Part of a small language model's weights.
Architecture: RMSNorm before each block, rotary positions, no biases in attention or MLP, embeddings untied during training, value embeddings.
Training: a variant of Adam for these matrices, 422M tokens.
Each number is 128 + 32 x the weight over its row's rms, rounded and kept within 0 to 255. Layers, rows and columns count from 0. The size above them is the row's rms in percent of the matrix's.

# layer 7 MLP up, 896x224, rms 0.101, rows 623-650, columns 168-223
size [ 93 102  86  95 113 102  81 103  92  90 108 107  90  84  86  91 111 114 103  91 111  95  96  86 108  85 103 100]
[[130 169 213 141 167  92 183 163 106 110 142 128 131 108 144 120  57  95 143 125 140 146 118 150 107 167 144 152 176 110  75 101 128 130 155  83 131  87 216 115 159  89 113 100 114 189 128  89 110 113 107 116 132 107 193 163]
 [117 127 146 118 117 118 147 113 156 113 130 136  98 111 165 143 156 108  97 203  94 177 150 142  93  61 160 147 104 117  91 132 183 170 108 142 135 117 151 160 140 115 106 140 134  83 150 169 150 208 142 148 152 166 180  61]
 [154 123 130 230  93 139 100 158  79 120 144 132 168 141 167 155 116 174 193  92 162 124 112  93 112 114 112 119 135 112  83 135 129 146 147 129 126 143 137  95 121 132 185 136  69  62 119 157 145 179 120 154 112 102 178 134]
 [150 127 140 180 108  82 148 115 165  97 101 174 170  69 147  84 102 128  40 103 121 147 129  75  60 163 118 144 129 175  87 122 117  88 144 188 172 151 160 169 110  92 143 104 115 110 115  98  96  85  84 138 171  90 188 118]
 [186 179 108 139 140  92 143 170 155 151 101  94 128 135 123  90 127 127 151 144  95 199 187 149 143 169 180 126 120 151 156 146 104 141 115 135 111 134  68  98 153  76  56 129 137 180 131 131 114 139 149 119  85 188 134 136]
 [136 174 131 137 106 113 166 140 140 138  60 117 108 124 115  86 101 146 183 195 132 133 164 154  99 134 141 146 150 124 103  93 160 125 165 142 114 100 115 140 138 140 124 174 146  94 124 137 170  93 119 182 126 141 187 171]
 [121 148  97  93 113 103 153 122 113 116 121 106 135 140 103 188 128 160  95 108 127 149 111 124  68 155 148 125 141 196 124 101 140 107 142 121 145  98 187 149 117 156 112 134  87 162 117 138 133 126 115 128 154 117  94 166]
 [116 128  98 139 101 163 124 146 111 107 114 151 127  62 147 129 173 134 165 121 170  84 149 108 144  67 140 111 106 125  43 132 128 168 118 127 170 215 158 114 132 131 122 126 156 127 181 181 137  93 105 106 131 131 119  98]
 [116 145  86 111  95 148 158 170 118 154 150 120 115  95 131 138 140 134 137 135 160 126 124 193 104  86  51 101 135 195 160 121 104 128 129 156 186 139 139 136  89 184 123 169 104  64 142 153 125 181 119 108 139 215 129 128]
 [143 149 135  95 151 134 126 104 128 131 129 108  91 178 112 147 159 143  94 139  97 125 143 116 115  85 176 138 173 182 125 102  83  98 154 163 161 181 110 152  79 161 136 128 100 117  64 119 187 152 124  99  82  93 141 147]
 [141 130  59 167 132 144 135 101 193 121 157 118  96 118 108 109  83 117 150 146 128 132 124 112 100 119 110 110 155 151 155 108 171 144 131 170 129  75 159 189 123 154 136 179 133 148 110 103 160 104 161 141 125  95 129 181]
 [170 144 167 116 133 150  96 151 144  86 151 180  98 118 117 118 169 162 172 169 190 139 102 108 137 112 136 149  99 106 136  98 127  89 147  59 163 140  71 133 130 100 138 161 140 126 162 122 212  97 118 144 120 125 119 100]
 [152 121 120 191 134 123 138 104 130 181 161  99 130 108 140 129  89  91  84 177  84 120 127  90 127 152  95  93 159 181 182  54  96  96 158 116 112 132 129 138 173 105  97 152 142 163 110 189 140  88 121 117 104 109 150 113]
 [176 144 106 171 144  93 144 172 106 123 157  73 178 112  88 173 142 138 186 106 170 133 128 167  91 178  88  78 121 242  95 114 179 113 160 150  98  80  94  70 190  89 175 108 119 159 180 152 111 119 150 158 136  98 105  99]
 [144 105 126 162 134 185  99 134 122 150 135  68  87 155 189  66  88 170 147 159 123 143 134  84 156  53 157 112 120 149 213 165  59 129 130 124 107 101 166 196 127 163  59 167 137 159 152 159 154 109 112 157 122 102 139 123]
 [109 101 117 135 149 150  92 133 182 114 155  93 156 117 120 114 112 203 172 133 132 142 164 115 120 190 141 113 154 215  10 103 194 126 137 152 115 121  86 122 116 109 152 130 116 114 110 146  69 133  85  97 120  90 114 109]
 [173 141 127 136 174 104 100 155 148 144 120 145 108 109 141 134  52 162 174  82 139 149 122 150 118 185  98 141 109 137 173 165 179  87 189  58 192 118 131 121 169 127 132 138 113 220 182 110 158  93 169 149  88 164 126 129]
 [ 90 136 119 166 147 224 165 121 130 126 152  74 160 112 158 125 111 153 147 171  68 170  99  99 137  89 128 169 135 103 121 136 150 123 126 141 169 110 130 141 124  56 136 146 120 125 125 186  74  41 162 133 139 138 146  72]
 [105 134  90 121 187 170 172 146 151 110 119 170 117 126  47 129  73 130 142  75 188 152 139 177 127 181 124 138  99  85 118 127 119 149 139  82 130 111 149  98 190 104 177 144 129 123  87 172 172  75 171 129 131  97 220 139]
 [196 120 111 183 106 168 107 171 138 124 150  95 229 179 136 110 115 106 146  63 116 124 135 125 179  45 124 104 124 125  71 108 146 174 147  89 150  96 135 114 171 145 157 177 135 118 122 125 152 160  93 166 101  70 111 125]
 [138  72 123 104 198 129 204 103 150 114  87  85 136 128  77 144 118  95 162 150 107 121 146 128 137 135 124 157  93 111 138 158  58  62 144 118 188 126 171 152 146 148 142 112  96 144  61 108  85 123 137 166 108 113 128 169]
 [153 139 136  83 159 128 182 164  90 146 123  96 109 153  86 154 125  91 159 109 111 160  85 171  66 115 107 157 112 157 150 180 191 105 145 155 154 134 173 158 155 126 101 193 109 161 193 132 122 123 109  99 113 223 127 157]
 [165 191 181 150 113 164 101 159 110 164  98 116 144 161  98 133 102 122  99 130 154 154  97 118 118 113 171 174  82 119 123 123 157 125 160 163 132 131 128  84 133 102 120 144 120  68 137  80 118  56  86 151  46 132 130 156]
 [155  56 170 174 128 100 193 160 147 123 142 119  84 176 136 119 138 122 111 112 126 107 162 137 134  71 125  65 140 197 146 134  62  92 119 118  94 105 148 122 162 159  92 122 132 151 114 111  82 108 171 112 156 138 114 175]
 [ 95 145 127  75 163 106 155 123  92 144 116 128 151 114 119 114  89 145 136 127  82 116 130 101 143 132 124 102 130 115  87 146 153 114 105 184 118 131 120 115 132 146 168 144 119  72 142 142 150 100  46 133 152 146 111 110]
 [168 156  98 145 115 214 105 161 129 121 144 153 119 186 184 113  83 106 104 164 158 149 155 150 148 149 118 185  86 153 123 120  34  96 136  91 131 124 118 159 113 131 148 152 134 146 169  98 126 166  82 138 175 134 163 122]
 [188 124 124 169 149 143 107 122 112 118 135 158 117 194 154 145 173 168 146 159 152 164 117  97 117 148 157 163 160 115 128  62  81 123 148 150 119 128 105  44 133  85 120 123 116 147 126 126 154 101  88 148 129 132 146 141]
 [106 156 122 141 139 149  90  78 193 136 129  90 145  91 187 103 122 108  99 137  80 135 131 101 135 179 172 108 124 107  93 140  79 131 149 173 121 201 138 146 120 107  64 110 121 151 123 148 135  89 114 176 172 150 151 113]]
# layer 7 MLP down (transposed), 896x224, rms 0.093, rows 623-650, columns 168-223
size [100 103  93  95 108 100  96 105  97 100 108 105  95  97  97  97  97 106 109 102 109 104 100 100 106  93 105 101]
[[138 118 118 144  83  61 135 118 160 175  90 147  48 136 112 124  64 118  80 126 155 149  95 165 161 142 127 144 117  58 118 105 144 112 143 123  97 102 128 174 160 197  94 121 130 107 137 148 143 130 133  83  91 177  59 129]
 [152 116 144 127  83  71 146 124 185 132  91 118 132 109 149  81 190 157 164  96 149 139  96 135  26 131 107 158 125 137 127 174 121 131 148 119 145 171 156 100 188 110 126 141 187 126 109 141 127  52 129 179 127 110 120 123]
 [126 140  84 161 134  66  77 139 146  81 141  94 100 101 116 114 102  72 140  87 119 119  80 103  96 169 103 215  74 114 158 142 147 105  44 131 171 124 128 182 142 140 107 136 121 125 149  97 114 148 159  77  98 170 121 121]
 [127  49 111 149 179 101  77  94 179 168 124 136 115 137 146 120 117 132 123  82 139 127 143 111 106 135 164 166 117 122 187 138 126 154 155 181  95 160  92 131 126 142 136  79 104 156 114 168 158 106 133 155  66 181 123 103]
 [154  67 158 134 109 155 134 174 131  75 160 159 109 121  89 145  69 124 170 118 115 167 146 112  84 166 167 166 118 128 131 128 116 163 189  44  80 150  73 163 139 115 135 206 127 118 141 184 139 176  75 182  46  98 195 109]
 [134 172 176 116  97 150 145 129 115 144 118  92 159 131 214  89 141 132 143 151  61 132 122 147 135 188 146  82 130 131 130 106 128 126 126 160 124 104 121 172 136 138  90 102 184 124 145 169 144 169  65 180 104 139  94 174]
 [ 95 144 150  78  63 119 108  97  95 194  99 187  94 193 122 187 134  46 139 169 152 107 106 111  90 113  64 111 168 131 105 159 140 104 116 116 106 136 195  18  98 166 166 160 122 184 102 114  96 119 109 106 117 160 137 143]
 [131 160 131 119 107 141 135 161 175 118 156 154 146 117 194 116 144 144 139 127  90 173  91 137 128 106 159 129 141 107 164 115 166 175 184 149 113 119 124 116  97 152 131 125  89 138 107 107 118 140 150 151 101 136 136 145]
 [136 161 140 141 148 135 121 155  76 125  88 118 129  61 118 104 132 120 180 127 135 133 173 112 125 121 141 120 138 123 141 165  88 116  99 103 102  68 151 145 128 149 187 108 137 117  89  79 116 140 124 105 188  88 106 158]
 [107 136  90  73 125  91 153  71 142 173 144 120  82 107  87 148 122 104 128 144 144 137 121 127  89 167 201 137 133 121  86 131 150 157 131 165 133  28 127 159 123 132  66 101 153 118  79 123 165 134  88  82 146 168 162 159]
 [122 123 126 116 124 111 109 182 138  78 197 160 134 128 143 110 203 154 199 106  37  85  96 114 152 114 137 145 157 157 125 125 117 109 225 106  90  70 149 132 115  95 119 154 178  80 141 173 152 135 174  83 121 138 158 126]
 [153  85 149 115  16 107 116 136 151 109  71 173 120  71 176 144 109  86 131  98  79 141 101 115 124 201 139 126 122 168 136 126 135  87 140 118 143 135 134 145 164 116 184 138 183 142 122  93 115 155 166 197  81 103 113 113]
 [106 144 127 161  93 141 120 153 151 102 159 147 103 108 168 136 139 139 166 185  78 143 173 138 143  89 147 103 165 134 101 147 120 208 143 137 112 162 128 170 143 180  98 101 201 174 139 102 112 117 104 183 105 114  87 163]
 [ 91 133  87 101 142  69 137 110 195 108 150 130  99 111  97 147 115  66 140 164 152  98 146 145 180 139 113 181 171 100 117 117 161  91 108  95 182  59  95 135  99 110 158 101  61 173  71  93 164 139 166  64 154 158 118  77]
 [ 93 122 124  89 145  92 141  75 124 128 118 134  29 169 158 134  53 110 112 146 154 153  93 123 148 111 110 139 159  90 129 107 181 101  94 131 153 100 155 130  98 129 145  83 105 130  91 128 159 104 154  65  78 154 139 210]
 [ 75 169 159  24 128 133  80 119 151  91 164  82  57 139 155 205 101 106 175 163 175 123 144 132 121 128 151 144 175 117 153 125 172 107 103 118 142 113 124 131 133 103 133  97  98 110  91 119  71 148 142 102 133 206 159 111]
 [ 93 135 103 136 177 112  71  98 114 114 157 136 101 149 124 168  90 124  41 139 136  93 162 156 162 116 156 122 147 170 103 121 104  98 206 142 150 156 136 129 124 125 193  81 100 152 135 128 202 147 111 123  87 141 148 186]
 [107  97 114 139 176 179 141  93 131 118 154 102 114 196 120 169 137 185 167 101 115 170  97 144 137  69 135 130 159 137 138 146 170  99  45 145 135 122 160 154 117 113 146 145 161 116 159 106 161  34 133 124 136 150 189 153]
 [119 142 128 101  94  69 110 146 177 203 142  70 156 160 114 125 137  89 104  77 134 150 100  90 140 118 168 140 132 115 136 139 117 176 131 148 105 160 181  97 160 182 157 163 151 146 152 119  39  94 113 191 107 101 154 177]
 [114 164 134  71 166  99 102 124 144  73 144 159  93 146 200 170 126  78 113 115 156  86  98 143 129 115 171 161 175 109 102 152 120  86 101 146  98 105 130  96 110 133 119 101 130 169  76 137 164  79 123 138  81 200 144 183]
 [153 107 160 107  79 146 160 133  68 138 153 103 152 170 115 110  95 107 157 149  65 146 150 191 144 182 117 184 133 141 212  72 126 118 106 127  74  91 120 125 118 212 105 177 133 108 152  91 124  92 107 176  93 143  96  70]
 [ 77 143 118  97 116 108 110 113 142 107  89 115 116 132  97 113  89  45  59 138 181 111 151 153 142 119 135 168 106 151 138 132 136 164 102 129 141 129 177 148 113 151 112 102  38  99 130 130 151 195 114 123 100 160 117 106]
 [139 146 185  76 150 176 140 113  92 129 143 136  75  74 128 176 109 157 235 158 154  74 121 129 103  74 133 186 119  81 100  93 119  79 164 133 161 160  87 145 168  90 147 103 141 154 118 110 129 126 121 172 125 156 170 105]
 [131 115 125  72  44 150 120 175 169 170 140  96 122 104 137 121 166 111 166 101 118  82  80  87 173 105 136 135 184  81 138 193 120 112 147 159 126 172  84  74 124 151 169 143 158 126 129 144 160 107 114 147 104  91  83 165]
 [140  78 155 103 174 203 143 103 120 190  99 154 134 137 128 171 123 197 144  93  96 138 166  74 176 152 109 150 135 177 190 105 106 153 213 149 188 144 121 119 114 139 117 167 115 187 178 157  74 121 157 175 187 128 159  94]
 [156 121 130 139 165 127 151 129 133 129 124  77  86 146 124 174 110  86 121  79 101 179 155 109 118 142 111 125 160  89 139 139 123 138 117 142 151 154 129 149  99 147 119 116 119  98 100 126 205 171 162 150 145 170 124 208]
 [128 108 125 133 186 150 145 119 153 187 128  78  67 143 158 123  77 144 131  96 164 174  88  94  53  84 123 128 175 114  70 103 119 138 171 132 118 162 119 176 146 133 199 100 123 110 133 125 150 156 128 142  64 183  80 137]
 [ 72 133 137 181 123 148  79 155 148 117 148 112  84  90 130 145  91 112 147 107 174 119 149 174 104  66 151 149 113 141 146 180 119  90  94  86 114  74 140 166 133  90 181 158 130  97 139  98 134 166 142 139 115 110 106 120]]